Weights of a small GPT-style language model, trained from scratch on English Wikipedia.
Size: 9 layers, width 192, 4 heads of 64, MLP 512 SwiGLU, vocabulary 8192.
Architecture: RMSNorm before each block, rotary positions, no biases in attention or MLP.
Training: a variant of SOAP for these matrices, 447M tokens, 3533 steps.
Each number is 128 + 32 x the weight over its row's rms, rounded and kept within 0 to 255. Layers, rows and columns count from 0. Numbers have three digits each. The size before them is the row's rms in percent of the matrix's.

# up: layer 6 MLP up, 512x192, rms 0.185, rows 13-132, columns 32-63
# down: layer 6 MLP down (transposed), 512x192, rms 0.177, rows 13-132, columns 32-63
# gate: layer 6 MLP gate, 512x192, rms 0.18, rows 14-133, columns 32-63
up13 099:158184143179117146142149118132165109098095149114101131097150150078161093127124132113138110130104
down13 098:138091146020113104137138075107114170153145099084119117157131108118075154108083089130095177101153
gate14 101:118097112174104125153107116167111132138094074138160110119126104117131141176172111141113124107063
up14 107:150172133117131142137141132088123108143178106165145074169116177131136108068156159121162107130223
down14 101:116138113106157094116143170169127179088146049102085128126138103153116111113113192147159111116158
gate15 108:120135075170123173143067116140141102183117160136121165121183127117128081190093147143144149111127
up15 105:144156127144099141123094111073158111144113132118149098054156068098115091112131113158166108206142
down15 104:149143133068060127140115092136141115096110140150116122121136115066113099138121109113132093149105
gate16 100:093116161113119137099056154125124154158092141106119108105102098143179186098110204144165120129160
up16 094:128150154146161136129144095116128076138110136143155126171090138147134112094104116130179134090041
down16 094:176084170164124081159156095155087142111140142148045140182138209116115122116139102143086144190103
gate17 101:114073136114174112162123182184085096170128113083115138068138145168124162125154140141139106127193
up17 094:121126127110180135126135107121080114125152112110126173128126172103168101128138125125193079125134
down17 097:060184127089185085135104137146133162119135155143108102174147175095133106101126139115153081121081
gate18 088:158092122112155169073084148122092123101124083102107170130074188121131152151125127146171139147142
up18 090:103141125145126188154101167144098133149094153173052119121076142111094198124118087096145153111071
down18 094:207203173162131147112127136160126087136080113129090197111075134157113185168140122167093084089120
gate19 101:152120108116153105133120099122107154158106168218130118103150092129134141161109121104100121066080
up19 107:127173112108117105105151144171148140115124125146154096127156175170121124118112137111189144079121
down19 107:124110133105155116132140120131093101085121103135175098099107134110110137067133126109115156126139
gate20 104:090132166058106123128143137141078089147142073117106139171112112094116157118141124126208104137163
up20 100:068126150056127141151124135115110107174137136132122035091187111091202140160124070148182135090129
down20 106:147165138111053112136158142163092104167144143091106112118177071172133167164104157166134079121114
gate21 100:091139170138143108099068209119115134072126064159145161097178138126115161094131114188139224129129
up21 103:186107173075060154080148118090177179111121172128185143137176053130111115096113077082076084124085
down21 099:123137157127145169127122105167104148168113165128134189100166149127147121126146083183146157103080
gate22 091:130110120169076095112157128162127145140141119125114045125102109155155132135058135131134117181156
up22 097:152122128126115127175132201156096118146160056095113136128091178082089152158084141079061110126051
down22 094:145065103198101150129098117122160120101175133104115090141076161151093071019140170148146160158089
gate23 101:152127142099174108131177121075117157180116190163139134073129145180185144142100117141124167160138
up23 104:135147091072175125140153182163137146186129158197099141132071145124108118152109184111097150213142
down23 110:115103096084152127112134129101094092130103109104128081170122108088134133127132151142090137134151
gate24 077:145117153120177140136198192084142108116103144117112147153132131144105141079109080092132135093180
up24 089:106128098112129126173116137145159125138173097156100167071116163090098128116102122122120134126152
down24 131:084055139109141121184158097123117105182164117105124164170110099102144087103125136152107136114129
gate25 095:142154145123174153077088101127129134170157077106104112129155159126103165139092134105127118155114
up25 099:105162141117123126119110166079147109107137155135129096160111125155107159158153166163128110134076
down25 104:153140088149140117099087085139082156112145113116116113103174102163152114121171108124175157134091
gate26 098:144123162109078155119096166135131182105134171097140113177092201127109075135106107163123128096167
up26 102:072140119145125157178125132148175152139113126073125142101140120131085160162082137117086147084127
down26 093:082131190155117065175085110133166094135130156088141136128115170176161171067095142158169151107156
gate27 095:106156141120195086174082126095127140190109182110159168077109154120112129155113120105176127125105
up27 107:123144125078113200085144128119165137124096158151098155057154183108151184157113136125144072082109
down27 106:154219139102144118146113139147120100100068165129139094118088160129079138156134149121081133148116
gate28 102:179187123150139137056125136097151173133089086078142136152166080181077101097141117118061150113134
up28 098:157131123164118084144132144060137167056142137099116149170123077119085052189093154119124125117125
down28 098:085128112120167109136150069159133118197180118118123119158095125152079124092155107162089104134092
gate29 096:168078115132207101108110146156067111133096147106110122187174101156103136101154129130177090096109
up29 094:055109145109128121122093142165117127113072119121192146106202153086110069127124126111131099134197
down29 100:147163166098113150119125147139073091153114135143191097135128024100123122156133169114166181146155
gate30 100:136127158172100149166127177163132169115152133106115126105112150149093130143098172153132091095107
up30 104:127137118076147135136086128114155110164170169177113124044057140158121093193145061089160083127119
down30 106:089111108106112159183151117111092157168112157103110148148089079156148100152142116168147169107144
gate31 104:119136159159089172185170194130105153122212127166131039137129093106072119106081132088200117118092
up31 093:187085147112129156131075104147099142149112147134132163138125079065184131168131144145112152085143
down31 100:126122088144131137115147161187109122181069169093054165104136135090144118074146108120120117165151
gate32 101:155098092112125123117117147190179178120141104176102116148134138190108101104102106111112124153148
up32 101:162156176135106167114085142100190176109115167128116165118091142175138153070142144128141117088046
down32 099:186135134067098168124081153183131108117151162137151134123108108212098171094180104071108116122070
gate33 095:144055096181125081076063143134087107178118135085159116108117147150155145077142107149143120131155
up33 095:170094107137197146109130111154116107118157107142150109154103093096072143126096201132135124163132
down33 096:118085119120138114166164099096077135140128089132111110152115183110082115193183162155106116133124
gate34 104:065122111061103102152122111155167093135079176132106102137164074116090147090106133173092125102105
up34 106:148134151112183080152198121111120113132129080175144087067143164199155109147146135130134143142116
down34 103:122118192153128141153133129198103142189089135111155156074125092199092146117182151145076109142133
gate35 097:169119165096111143156128105108131124143082100096099121145141071135108069133071165158117168109166
up35 103:062109171196142113110119135169136167114102180105096096183108065119117142097103163095148109140086
down35 098:120172081183086135160149095108197175163177076121139155141143101143170166140141245189133134112078
gate36 092:132174125139179146134104131100140129152192107136123135130162185170053133118118131083088082131114
up36 100:089080076118157114127064083118124189151120087146141165114147130108136142040170110124113172062140
down36 112:122139116080135136170076128133171150163095113105097097153124178098135078075171119171175107136126
gate37 104:060171081157131115085118090116102125086163117105131118130173139171159171088105160115142043129057
up37 098:179066090091134116127065137191086097197103161151113117115121127067150148123139144110116183193165
down37 102:176071120141140170099141148157117118138097180167114132107089129081106083066159080063138203118127
gate38 092:216167106104163114143084094091129140146122144147110137119107100122087091095129113221113124103124
up38 092:119192175102158091057131074121089130099137138129094101097092085159163176136151158137155163128120
down38 096:140215116135102101133113161160182151169155144111127125167075080142129141147084185153159166131123
gate39 100:167165117158155148085122174133156075121148146203061110131091142152125118106186175147148117122191
up39 107:061164125125141158134158123097142118131110192156062135094107094088187147109136111095156181110141
down39 105:157122154130115127214101085143102113181157158151088147121122133121176161137093135095117188107157
gate40 110:105136099161118146142118145120140190074148135213093127152146099118178136130185129177117139167071
up40 113:120051112116161130076136115160113118124114102046118118063108068107116129127115103140168054108127
down40 117:143149157125181154160137106128115138108085135144094085099167116071090056072116133208144082107089
gate41 106:158142124140087145101096133106155165112110162207125106086154141140119177130132142080137157100151
up41 106:109085027115132147128158122189139142121161129080102057170150095109150112117093168122088154091132
down41 101:091011076056101146085116114101137093133140102101151112094165124158101129126111128091122092112104
gate42 106:170176140147151139128210099085124110147108110133080132157177095079150127068136099171165108144102
up42 096:091165055118112150128126168111154131103168157137158127144157104107111148120105067139137110074128
down42 096:125115076103143100141160039114148089110150080131072162095099151214154095166122150139134148185163
gate43 099:129111060185155076143139150143170118112059100090150106114110149112118169086177162147128123146140
up43 096:072137112127084137099144122125088197126141099136155064145104150148091123111136134173107055060098
down43 097:183200127160115080193129151144168139128076063138136096144110153083112123148095165124170137115072
gate44 095:177104062123116113058108127151132114124093110115093120110142133138174129156129143190130107157179
up44 089:114116119166134099112108094103156111122138109181168112196119128100081084060173089059143149067164
down44 098:174138068112091171117163136199135082138123098046054106144155106103170149197131123121121032140154
gate45 106:122145121123131153092118200132102140112123132134106129159147069165148120127154130111185065078150
up45 098:165158122125106122081165129155091127151168182085088117141187131118129095143092088100056126098134
down45 098:155180107127102070123123137107125092151133133116083184123069200092077091118166120135167168185055
gate46 094:156073146141159111145146152167124136152143155157121158181158132128106138087096161146123125035134
up46 088:142154119066149124133168168125131099141100130122129130093104092129132110149089056100126128103131
down46 096:147062132199147152134158155155095152117142072165165133075112124113101214069145145132159138052087
gate47 111:115172076086111133111134142142142071106129150169128096127128070151156110178094160129134142059136
up47 104:085096140105087151131100119100139107158208115107144114154122121155064159100087122131115109161120
down47 116:105078142099148115087166127115109135090222109133149115105166139110109154051124123111151145189131
gate48 094:159121060112096134097151118172128102140076089189135180141186151132080131095116156118100135082194
up48 104:120085204188122118132150110069142090136111055115092041129089108155085136161092135113146180166142
down48 109:116169137130124171105115126162104168172136118145109091104141126104159103135147120112096145153137
gate49 097:111151128118220205105118171091150135149140129189191101105093151111157090128101140139186125116138
up49 098:087122072093107191157128134179099019171092146106124111130132090070128186154160075080060113152118
down49 099:123093124122131064148166115154116165095182121049133113138137129160083097135106139177131118134130
gate50 101:094137088149125197140188161138184112159082109130111127185152161091127137111120100099116096138131
up50 109:160150135136130089098089134068118123152143191155123146079082131175116181097162134122080199106040
down50 108:129043140085103097143100100117095095084044176150126196073117134095098096139166122090158136105145
gate51 113:159182113148086072081201135118100123142120170114124130097145165098125139176081134123120233125092
up51 100:125148095140097098133141173127136180110142153127185156112139102125136109160130162166148124144154
down51 099:109231124072154140108177120167070119118118122133081114095162138146158070174121146136138139145175
gate52 093:184091135063168140122141166111085096126130113053145122146101127112073129132122112095141167136155
up52 099:132160148127081105137130133123088090126123131108113143146135130165074108110126188086161150112143
down52 108:158116137094163085209122115108147141087160144147109098167115110134119152149110162090121077111129
gate53 103:147121154154142104122131150139146175141135137121153121083080106175084150140067137139154102130180
up53 090:093117122192125111082105103111142142157118113135179148153056130071143081103124130122167128204098
down53 096:193192172122181121125098127145110119115079179160153163147078107174128090162129097127140120058108
gate54 093:107114143090136081146144144096110112129148163165171131091203133200121089130188152134167132146120
up54 101:114098147155164127094116117152098091086194129130123146137086080119122061136104134109106140168113
down54 100:104140129162162094157091142194135156137171106112145140116168147149129130137123134073197127152151
gate55 103:097113106149104165073132163097058140127110167083152130082159118092063159057099093088092169099152
up55 101:128191138086180102149156098132161119167130131121169084189126097105133114122149143106158185097128
down55 100:099183140168136081158123116068169154115131108141186102185138053123144164119152178105122132113103
gate56 099:117096134162241130123134022119109093101127171152163085143158126111101075132103125223101115176158
up56 093:164171128115156162147127062184161159174113140129125091139111073177131095123132120206195078131122
down56 097:140100111150101128110146131122105141135168105187133177091145103098131147075156136146073142128110
gate57 102:088106134162112083153093087121109120092178104134120120133117103137125123201142153146141130134143
up57 097:126139149184096069158151120123142099157135122131115177170132122144119131128150079123151097111092
down57 094:115083137135117075096099078119102184075113114119133123118111111129122115172088117110112134139106
gate58 096:105156098164084170130156098120096088151094175113101144110135114136126064171105155136118165157139
up58 098:157142191149101123074140120137173125147105145140100109156106154097121129134131093117147140143166
down58 096:181140095152082123160121154148101163162199113125098152116164163104086132070176119091111152144123
gate59 093:188066093142127176102150116141116107112105107142215119139090104084069154156132194187107141163137
up59 090:113083141176119105073100114149168136134055082171152135141062192056109161091132156172131155117121
down59 097:057080205132118133161074132119125176098084121118122161136039073101093102151119110144130218127111
gate60 113:147059117141228151059188102096096144110155118133137145094080116085172158076146077130126102109103
up60 115:199127129156128138134070089187141140090072125127082161148125150104158094095150149112148173122152
down60 105:110119076118074051188116069145124082178175163157138113209103143107153099199138115154127126173149
gate61 104:100149104129084101170117129053091156116200158150177088127154082189083080132157071116145090135129
up61 104:112064088123172069089140145144145126113089186146146137117086111133137172107139143145061151079172
down61 102:097179086120164159098131135114134127168125119127086136065125182152126083161089130143190138111127
gate62 098:116121149191150122181128084118078104167113135117131111119089109134112122118184181158115149131134
up62 096:154146137147145082209134169147110062087098117138081094130139040118175140118144165128124160124148
down62 101:103120158178139100180159116166149127160158127093121142115120122083124161124135158156152141062166
gate63 098:095167120059124113156107093126113130166143149050173160118110081122110177074121121108154118159092
up63 109:177145128151120123126132117107140166096087089092134114120151155190119162126152132111105099191179
down63 105:166173128140194124132144141127129106125055147083100137157197163125086149137111119147122160129171
gate64 119:121116116103074113200125069191076114089138097124087085105160094130123124105075088141120113088120
up64 113:095122110108167165118145182118167152157151132127131210064108174102135130101105086173122172164182
down64 111:066062112141059095129096137173103124086137170130058102117098137109110098152073164149099133118135
gate65 093:124102159069153106061157120154092115094150137161122176166103115146122088064098177082096132118154
up65 104:137116146140176129086126076127135077105136209164081167075109132106123089089156110128096187153105
down65 104:094101133139131164132115062147147126153154157161089102161126109127152163112124124092185133177140
gate66 107:141172142149143123104184107105118150117101120154133075060148094197123108119092137180142149155148
up66 102:139140128143193127140115140049083108156124144105174113137146125083090160125128174150192143150131
down66 101:157150104188118122176107166118118129223111129098156122158191116093095156143097108123147100080137
gate67 098:118139110098091144162152115188084145133110145139133121119138159149107158155098060187167107182085
up67 101:109121149098064107129147196119141119126148162115128196098135125155110120130132093129143155157109
down67 103:103133184148133142155123154149118090137114179164183101045073103135171131152112097088132087175118
gate68 102:097131135108174096110130151156125112094133116153129107132095117077168120093072102139176122144104
up68 099:151135120148108118200092139160123094109132155096111101098091123086099145141114110126132173123118
down68 101:187133164068151129156162103096137170167050145164101117133133115147062149156161099143120133109140
gate69 097:110099118129127132216128134155163165105076151188156149091144112155157161115097118120146158117151
up69 101:063169141096113138089077139126153165126131107116088135099149123192177153154114183152164149104148
down69 097:096141122155129195023149133099144179176091145119172088107159151101135137160139147177206127111138
gate70 087:086168132178107127080113130142075090173135157099108131091119116110147190145156127101159112176117
up70 090:151085074095148159158142066148194149125094128094160113171124129081146114146121065087152167170154
down70 091:093135167118106166123093170120100133105150065128140104154104157152164161134130108164099110104109
gate71 105:089184145094173181100131196165111112086132113146174117074151071137167196151123140116143167123103
up71 103:112101117126193161159139183104163093160109119142126098127091130152134145101137112160194111158115
down71 103:181110150130144121061146122129097084140202144122102131158154133139165111154129130095113175156127
gate72 098:158054112152085108080104097170150129089116161102162129139148101144143164157186122112127070106148
up72 098:150108144074138137162181092162141160123111103153149066096096135087112123064035091141140134133146
down72 099:117098155101180086135135178102146126113139130135188109094087141134141133120090160143076111097053
gate73 097:179035084062095118078155205145106128084080163116098107169133091162072067166106163128101132121088
up73 099:089110134146110142152126117139112181161102171157175182038139091124185124123146133198105108157173
down73 096:105038121186083113114123124121105060143098142116154104115098116194131196144105112109141118145188
gate74 097:115135108120104129160102115123134107086113121101158104197180133193159118216124103173108153131103
up74 095:127072125191113048189101118126112158084168155113122204111110153098061139189137136169074090101151
down74 098:117174145083181146165135142107093195129117164143140144136132140181081089151147112135116150089147
gate75 097:051129103159146126094156049127144127122102128186132147135126101156099107093148151122129191076131
up75 105:189135179121153113164112150125109172127166152109104114065134167113159165128087131122110136108096
down75 093:135152168164171135107126109139164122110133110111111154120109153043117079149149137139204107123120
gate76 102:119098111160194118120143135154065130179157095076110170118161107163058145174137093113111111157091
up76 096:133074090141120180062158124123172189105100065148146106103082098147150176116128148140137165174135
down76 096:137157130119110136169088147125157194106147154099150135126113060148094117133170164120156158059153
gate77 098:157139130114114179109148131120153153148089118154130182084133129143112105158086195164109138158073
up77 095:153140146119187122135115107126100139138123116082090123109132161229157132093186130133098150088148
down77 097:129146144151134169114129081175161096075091116128171139131140145188165104146148136125151103094209
gate78 103:152172134088112184122124132107066087131153149158147083160176092139131072091097097175213024144173
up78 097:111109129124083073086100109107151151138124180136128129106169076116133136156086144128116154113108
down78 107:086149206158134139157056157103092132126164139117128165137172130158149144186138115176101175142173
gate79 099:127119126139183108109102063118113145111097156152135132147110139155187157100168117142164149123058
up79 100:177084145177144116104132104130129168074120112119105105118105122071110148129126128114128096162073
down79 098:147189143132180178102121156111081140153172118186179167112141111084152108177104104062180135119142
gate80 099:150137184143109146139158108071109085123069100155113185134044151082236141173162118112111133120130
up80 097:129134079105101156118069118102125088106106095117108131142130102122090154159115078139100137123126
down80 099:094108118140155143097096112120069133096234140054154150138122094099122136159089166115112085186129
gate81 103:139137081116153085158143118138119163174130151160133088116136123196132125147149139106100146104111
up81 103:142176144077122157143136074104106172115093136151182146118136139129086140157081141141131172133132
down81 106:126180090121153090102186094116108121223097129147150116178117167069085133092104105103082139137232
gate82 097:134104160094164083128099133069078139176099170131124077130088171205147139107089136101074121111077
up82 103:123196112120149096129142142104084140174073131144082099143106114079159162163129144125064116144086
down82 100:174139105103165121183127136140172122169138174173154135130189161137156175133112142123108149078091
gate83 105:128097093150083149146152191138132058082179099151131130082151139074111165157144161153121123123133
up83 108:104116094047084119123137140153164151149136117137153182166098053139113136136094150129151130110128
down83 107:082175161131134092126068095098083145161135119043171144090098156112162148115132144179146075148079
gate84 105:111119098140098145134117082128089125117138117128127068122173095155091078131153109163162115156133
up84 106:110175163119154138178137153103134118160039112093126138134114173135120163163150180133148130105121
down84 116:155105155132151116142110179137142119115086150143103166152092107177147147133105159121152103152123
gate85 097:105104153120145190116117119165158148184154109129079158198089120128127115143095143177176154111109
up85 103:132111091119096104183129114130152097064107118118103093125147105132152137098115147117056071127179
down85 104:142099041123137169162132167098135095197079126127139137115108115127140141178088117152104087143127
gate86 102:166164181085121094055087187195118120130160171172092083180145132121152128122168128144065102178152
up86 095:099111153089150124141157130083091130165038123140185155118017158145182115061163105088061154121089
down86 096:210157139163176152144155120154131159113126159120122170118093149073111136141159109193163223172116
gate87 098:160151139121138047096102172100084109142101098149118158112134095161111131137147095145090138185132
up87 104:131089132114172102158143172145151065127133125149120104134130134119071064095119080108135182131157
down87 106:123103130102149212122176130105094153121166114181082186184132082137049100119180186105085142170126
gate88 106:133073056138145168105116111165158132092164129144161135125154102155108152150106136128120102136161
up88 097:169151103108087184129124146079153084051137123157151159144107118139048087120113104088119103162123
down88 106:149122188134123053145166124092118191100064098145074117109091155106116021052120123158146131140092
gate89 094:125143099089153078137078112130122079142077117158194127141074161153112093112158171150118094195069
up89 095:170039108086163135126141097147165094103177127151105201193139142100147140152080103130158092141113
down89 092:156125138143146115146175144149064157042143113085207106159088104111137160084107108130147111138120
gate90 102:158145079097131177137140085188095139120123119113135064144171113117119125092078088143113118135121
up90 097:128122150180153121130057164080157126217093147109101198072124144085136127112161121078109138131157
down90 101:108155111157125074118136124090118134145093126070224142117134144141103112153160127157086138114146
gate91 091:184162118147083092126065083090122159179089140122119147138115131143128045121131120153148126194139
up91 085:167168189113121104146051110134140139176153138146122095181180105120151061107122176142174160135140
down91 100:066110105125153177118196148191160099091119152140124156145132136151102205119146151116109081118084
gate92 105:116117144175096151143151119177100158095120074178089125085070156125083166148126115161059041098157
up92 103:076084124148125129180067123111047112155204135176119082147141081149186145152140153136100075158155
down92 100:126162095076130165133106128102044153122184129132119062160181172179114098118122134148098113108143
gate93 089:120101113119078151133125117078125137079104153138102149140094124153132191173197135098114165080191
up93 092:130136183127097154112137115135198178121101099107078105128112062107130113172119099170097109153145
down93 112:160125113170137124110121096142145117127107155122141031073100116177101137189125099101129082132142
gate94 102:153135140141102105147117222152121112104050116129081145163100206115125104071154139110117117133190
up94 104:126176208097150118153126097093050154109111141140129113125183156129104091154120135101151178095128
down94 105:107158081150130086142122119160090165100181112215089096155152131132130118186111105087137194167081
gate95 106:122126097148060167088110189094184126189166179122122099103158105150162114170150091069099125070109
up95 101:173219129111139140143168058174128118103112117105131118090133111128071108117111147161121143137137
down95 101:183144067117150145074136070147076131098108116140205103130140105117144088142123148141074134097190
gate96 089:179093148190155160140108184121127090027138152154122104120131133167182156131076153112168153152123
up96 094:133115180129167108136071142187130074141128088172126168117171104191071106118144129102156118140156
down96 097:142133132084135052123123211175089102114113151096099122142147113136078121114151127146152058074151
gate97 096:118055176149158122142151083131073115178105122159150147064161181144168134114154165197133183126124
up97 094:082087116121120134099116095175113090154156156144117175101115128109118149136167117141161129156157
down97 095:103077081144127073186133121148076169145144079108165193153135150095157103136177082151110107172125
gate98 093:106157144163083128156123170182156090147095151126173094180137070135138142138169081137212144112141
up98 100:135155138147175127159137136198119056188115126097131130174135115116157117167096161147160199130146
down98 099:084079144168174156081129157109134162140163118175134146126171066085101059079123160117118147115141
gate99 095:073104118155163071145089139076111124143074161151098198133157091134172118099172128131137127083138
up99 095:137120121122120088135135140145097159144148107095102203062175090139112112086117091115138178220128
down99 093:037140111111126100101160085107035105093195151162129109142124133132157098125151169122138087102118
gate100 105:174094111131089136144120141113098088102143138124120088123120121141086172110099117145119176139122
up100 104:153117116127171142162122167099100060126086127139120171153196152145093127148095151115098137120103
down100 109:130119127173094123152144097135137117149113175123198094167112113074079112124126072158100091128163
gate101 105:113109137158118073100083080136092160166151177108149106179115113133105087125179166145178080148215
up101 100:098123153147182115120116127127114137144146132177165125099155161094095076116115150124129198106060
down101 098:112162178102113101173144115096119111123074098087146152164059152184114160189127109160170145130160
gate102 088:117146109117150153137136124186143127153076139177150138147129137132164090155094099152193125121138
up102 095:151118218098185110152126075157148059121152183129100045142138147137140129088111147172106136088175
down102 093:145148175174088122152117127105140130101203101130146101131082081128113122125168139095138155063135
gate103 103:101155126184147111172120225154099139144160149169143111098141120150108130157160113171138140132175
up103 097:156160102170142063192163087179158178170085096124155147109133155160149133159102096177131102129074
down103 100:137097138160120145107130113134139094121137136100125092125105106120119035114165132167122107150157
gate104 099:110123095064139130140100127129148140069167098153127111075171124155124121046114105089119126158123
up104 096:092106175180142084136130169223083100145168149160108143140107132124076125098167181162126136124149
down104 099:117107124135196079129118103189150134125130084112105168182133167148100159092164135100125129129129
gate105 105:069124106106139120138131130171174093134129115188136084089164122150151165167115141155168114106155
up105 103:143091175124106116130151134091106101143126096147071138131134123152189115099096077092132119113096
down105 101:139123141096144056101140107175073173164125155090130125193104127096083162113067131130102175190131
gate106 091:198137104155095127081081123114155132108153110171131182121140129110097136144127104110120148074114
up106 103:110102121102138136213102050134130103162119092108140152078123151094103131149079154077148097174225
down106 095:101075104061119118091088167107164161072090128123135126075134148115168127105153171142133121065069
gate107 098:158131116118170091129156130151069138132117093112080131138159211134134160128164090158108127110124
up107 098:106120170105112089121159186177019139068163127127094155118081152121049135097153189070162081124140
down107 099:106135179092126114083177154123144115147099159101177178141102134163113143167103093092175103143095
gate108 098:068160130071143133133164121109136126152113205156174099074170150189168087157164115161095079182107
up108 098:070132061139100151141130148111095198074138108144145124070163118142141086137086179094144150138119
down108 099:116121118185118147141096146195157165111185101120193149109094144164179166100148158152192127166178
gate109 103:199151143157100127158091128171118147138113110126113108192141083162178122170229117101151101113088
up109 103:085213107107078134131097115120110127083108158136116085129078097135124094148111111182112166148125
down109 088:119118146174130114166102131140087149097180176102131147197174129138131152103071143147102102095094
gate110 105:181094123184154083079097208100136142119117119166129135097118138145158121213117167056102088112157
up110 109:128162126096164113153193101168212168113104101110161129124123130116119114052114168108140116126133
down110 105:128057128095161175157118202117172160066175092156140145106099110149117174099027145142083145059095
gate111 098:147076115145120112146130076137157079120151170115155126123128151074124174089155152115134101136073
up111 104:124160130138141145210123108123146120127191121113112153099165159154087194172106139140136094155155
down111 099:156129102112152068171149084098111128122179144098093140104132145108091095111168105136091100075133
gate112 103:160114095096174120085151125146132135105146132117113091136128076092200113090100144124134119183143
up112 102:161131117130134153138182188150135167130072175154101107114090107145147128071192147120166158100079
down112 104:152176176208071162124119124168134142089088145139144097174099132196100171163132115179140102176124
gate113 105:148165151125162121125136146092142167120106102152149090169156120179109125124087102155156127087156
up113 112:139113132165076109094077141127148160140187137106133122119077126137116105133113051092107154116128
down113 110:154164159154141167095094092082121137081158159129104135101112136124193112176113112106080138146140
gate114 093:136149129101148069116177173113141197168119129110078079127117106109140151144071116143170134151139
up114 100:071117125194091095105115119215156096101174129164148160143102147172126159151146146095116207145109
down114 091:170178155163140119120124138112112142169115111126158098115187117117151162145106167136139095156170
gate115 105:164087046127154046117178101088139087145085080155144043134142088136034120143126078131079154131111
up115 101:151125139133124166149121091141082129146133135135172097079137074121123108135082110129139169156120
down115 096:154075123083107135125086118155143078116144121128149078113089134153096148162175100143051142115162
gate116 099:166133147139121100157100084100183121094083190132116165070121068135142139144137086127176071149142
up116 100:120132101103080103126127050185135180123086146117140088153106143087134180168181149140142122174190
down116 095:122167109079140135151116157138143106128177118144091093126132200117162110108093174110115151099090
gate117 098:133064085144157167096089174115111149113172115119180126147157089103180189114164174121171110095125
up117 097:110079135101132142114099132133118093123107144147135145097117174165150043134158097164121146145080
down117 099:108142099131160113136136147162092150152088119101140134126103134109106175137082172186178105121145
gate118 091:136125122123189175173121118149112103152148169125107127154100151079151075045162136115166068117120
up118 096:142139102160091169110087126188121114138121062103166134156125141112108147164084068123120110165114
down118 092:092053123115153085148125143113105135076088169116122177125084104074113141105066130174152135182165
gate119 099:198064173144125105144093139159181063192169080096085116142151091051152102091082111159155152109126
up119 090:151134154135105192142090183114125140135165135133099122102079164182135124115150165053141164142115
down119 096:113128159114103104156129157112138081088104114132130065120081135098168141112121096148114118150109
gate120 107:124145138074118150154159117187149183123104162105027128197146136101171128143201132177117128075224
up120 090:099153169123208121151163157163186141187167110152096157105131145086123112135142130124152125102140
down120 100:219124125143125121108125183156147107091104120120115103136085190135099146140138145105118158099105
gate121 095:123082094153060163118110160106134102132108142158081100082156158166187101115112080086139089166093
up121 094:130167117146153141169115074113167095073105153112152136127090075140092127187082174109119117097127
down121 100:137089098134167096101122137134124105110105122106109110100160029141122146121100136144122148172091
gate122 100:144145126113105168131112109084085143147191106217126119138121147121111136052161134137113097122111
up122 099:129144129161120135170130097076140072022114140103150176097102141125152085099157061177125142171154
down122 097:138128099147139149110131137094093086098106156095134109125100095115146169180120117117140129089169
gate123 092:079151156057158105160140203126111171105125113181157126111146091054150118112199140113106137129097
up123 086:140148093083144129105133070145152148176117102147167123139082151090081111078160159122115140101132
down123 100:169156145114144192130156051091084124100138078095141140124113100134146133099150115127149168139077
gate124 097:183132076125098143068162124121137188054147131130134116158164136138107178079191131155127175139145
up124 096:179137126155181034161119155118163204095128090139167148177133106152128188147150170128187145119177
down124 094:138134100115211105118212147132158152121100148158137125171168094171113134116174162131184131182157
gate125 094:116105142136108162103136157156124153104118192148188111152142148120060110078123194137171138081153
up125 101:100122110142161157126103161117067116209135123147151139147093155104097106113139172188170152148038
down125 103:116105151120174102123130118180133094080180097082150108083202084124135112139122141155104169107085
gate126 099:179079108131204084157126138128074143094106126199148091162145122122099164077139173155071181137142
up126 098:183136069083113119151127124119163139124085107105096085126126117102028125083107122143111079112149
down126 102:147056159190166115101151163129103132104149061133099032082089101098151152132101157122141135034127
gate127 098:109071118094126128135143097138119164168057154107110125084118101146106176096125124125143119135117
up127 104:128119167180161162110054101136188094108144116100179179089088158084120155124152129116090141141101
down127 104:138128125184155095136144101128183141138119047182153151151102160183188176106109119062113130149132
gate128 098:096127131113115134062113137098090080226105111146120079128108110058139158082103117159145120120136
up128 107:147110102095120112172071097119159165079123175113113109163113120152149094127172109213166092100146
down128 106:109149158080152174148093110119123077113140127179075152125080089154111168161081177164163138077116
gate129 098:149119129179142104156108150115128155078130154124157154119115100092166139168073095152066177127109
up129 096:121141174059137163116158156157166081148160125121129112147151135102172162150132071122088137143109
down129 096:212103151137106119111091123154121186160155142099128128128163136137213130153118064077134085144167
gate130 102:138127146114151147153100164096091123128156119106114112129143114126122139188119206089089113190098
up130 097:058075165151135120146132141108103160131177116190107132121151151125096185133109168179099193092105
down130 100:115193138108194152096131155079138072117133186104188151116143123133150094136184184136110148157134
gate131 094:157098065134161117093171085167137142156092045122124108150134167104101151140092166100116137128062
up131 102:104182157136164110128090160130123126117142134086067110135156130139101084174116145077130143091131
down131 106:143112160115147116122131151109117131142149211142140107067143165119098108194123071148141193128201
gate132 104:160117058156121153137154134133128111105128121201087136086090097109116119162154074106159149125118
up132 111:198154157167127140128165116096090138135142165098120102095151147124172123112138154131100081112088
down132 103:062091111132133103113130146144115095155087123076176143074131137063115112125143147150218115119129
gate133 100:118144107082075139137151104141080148135123155175127114088129122203065122143114196127126154085094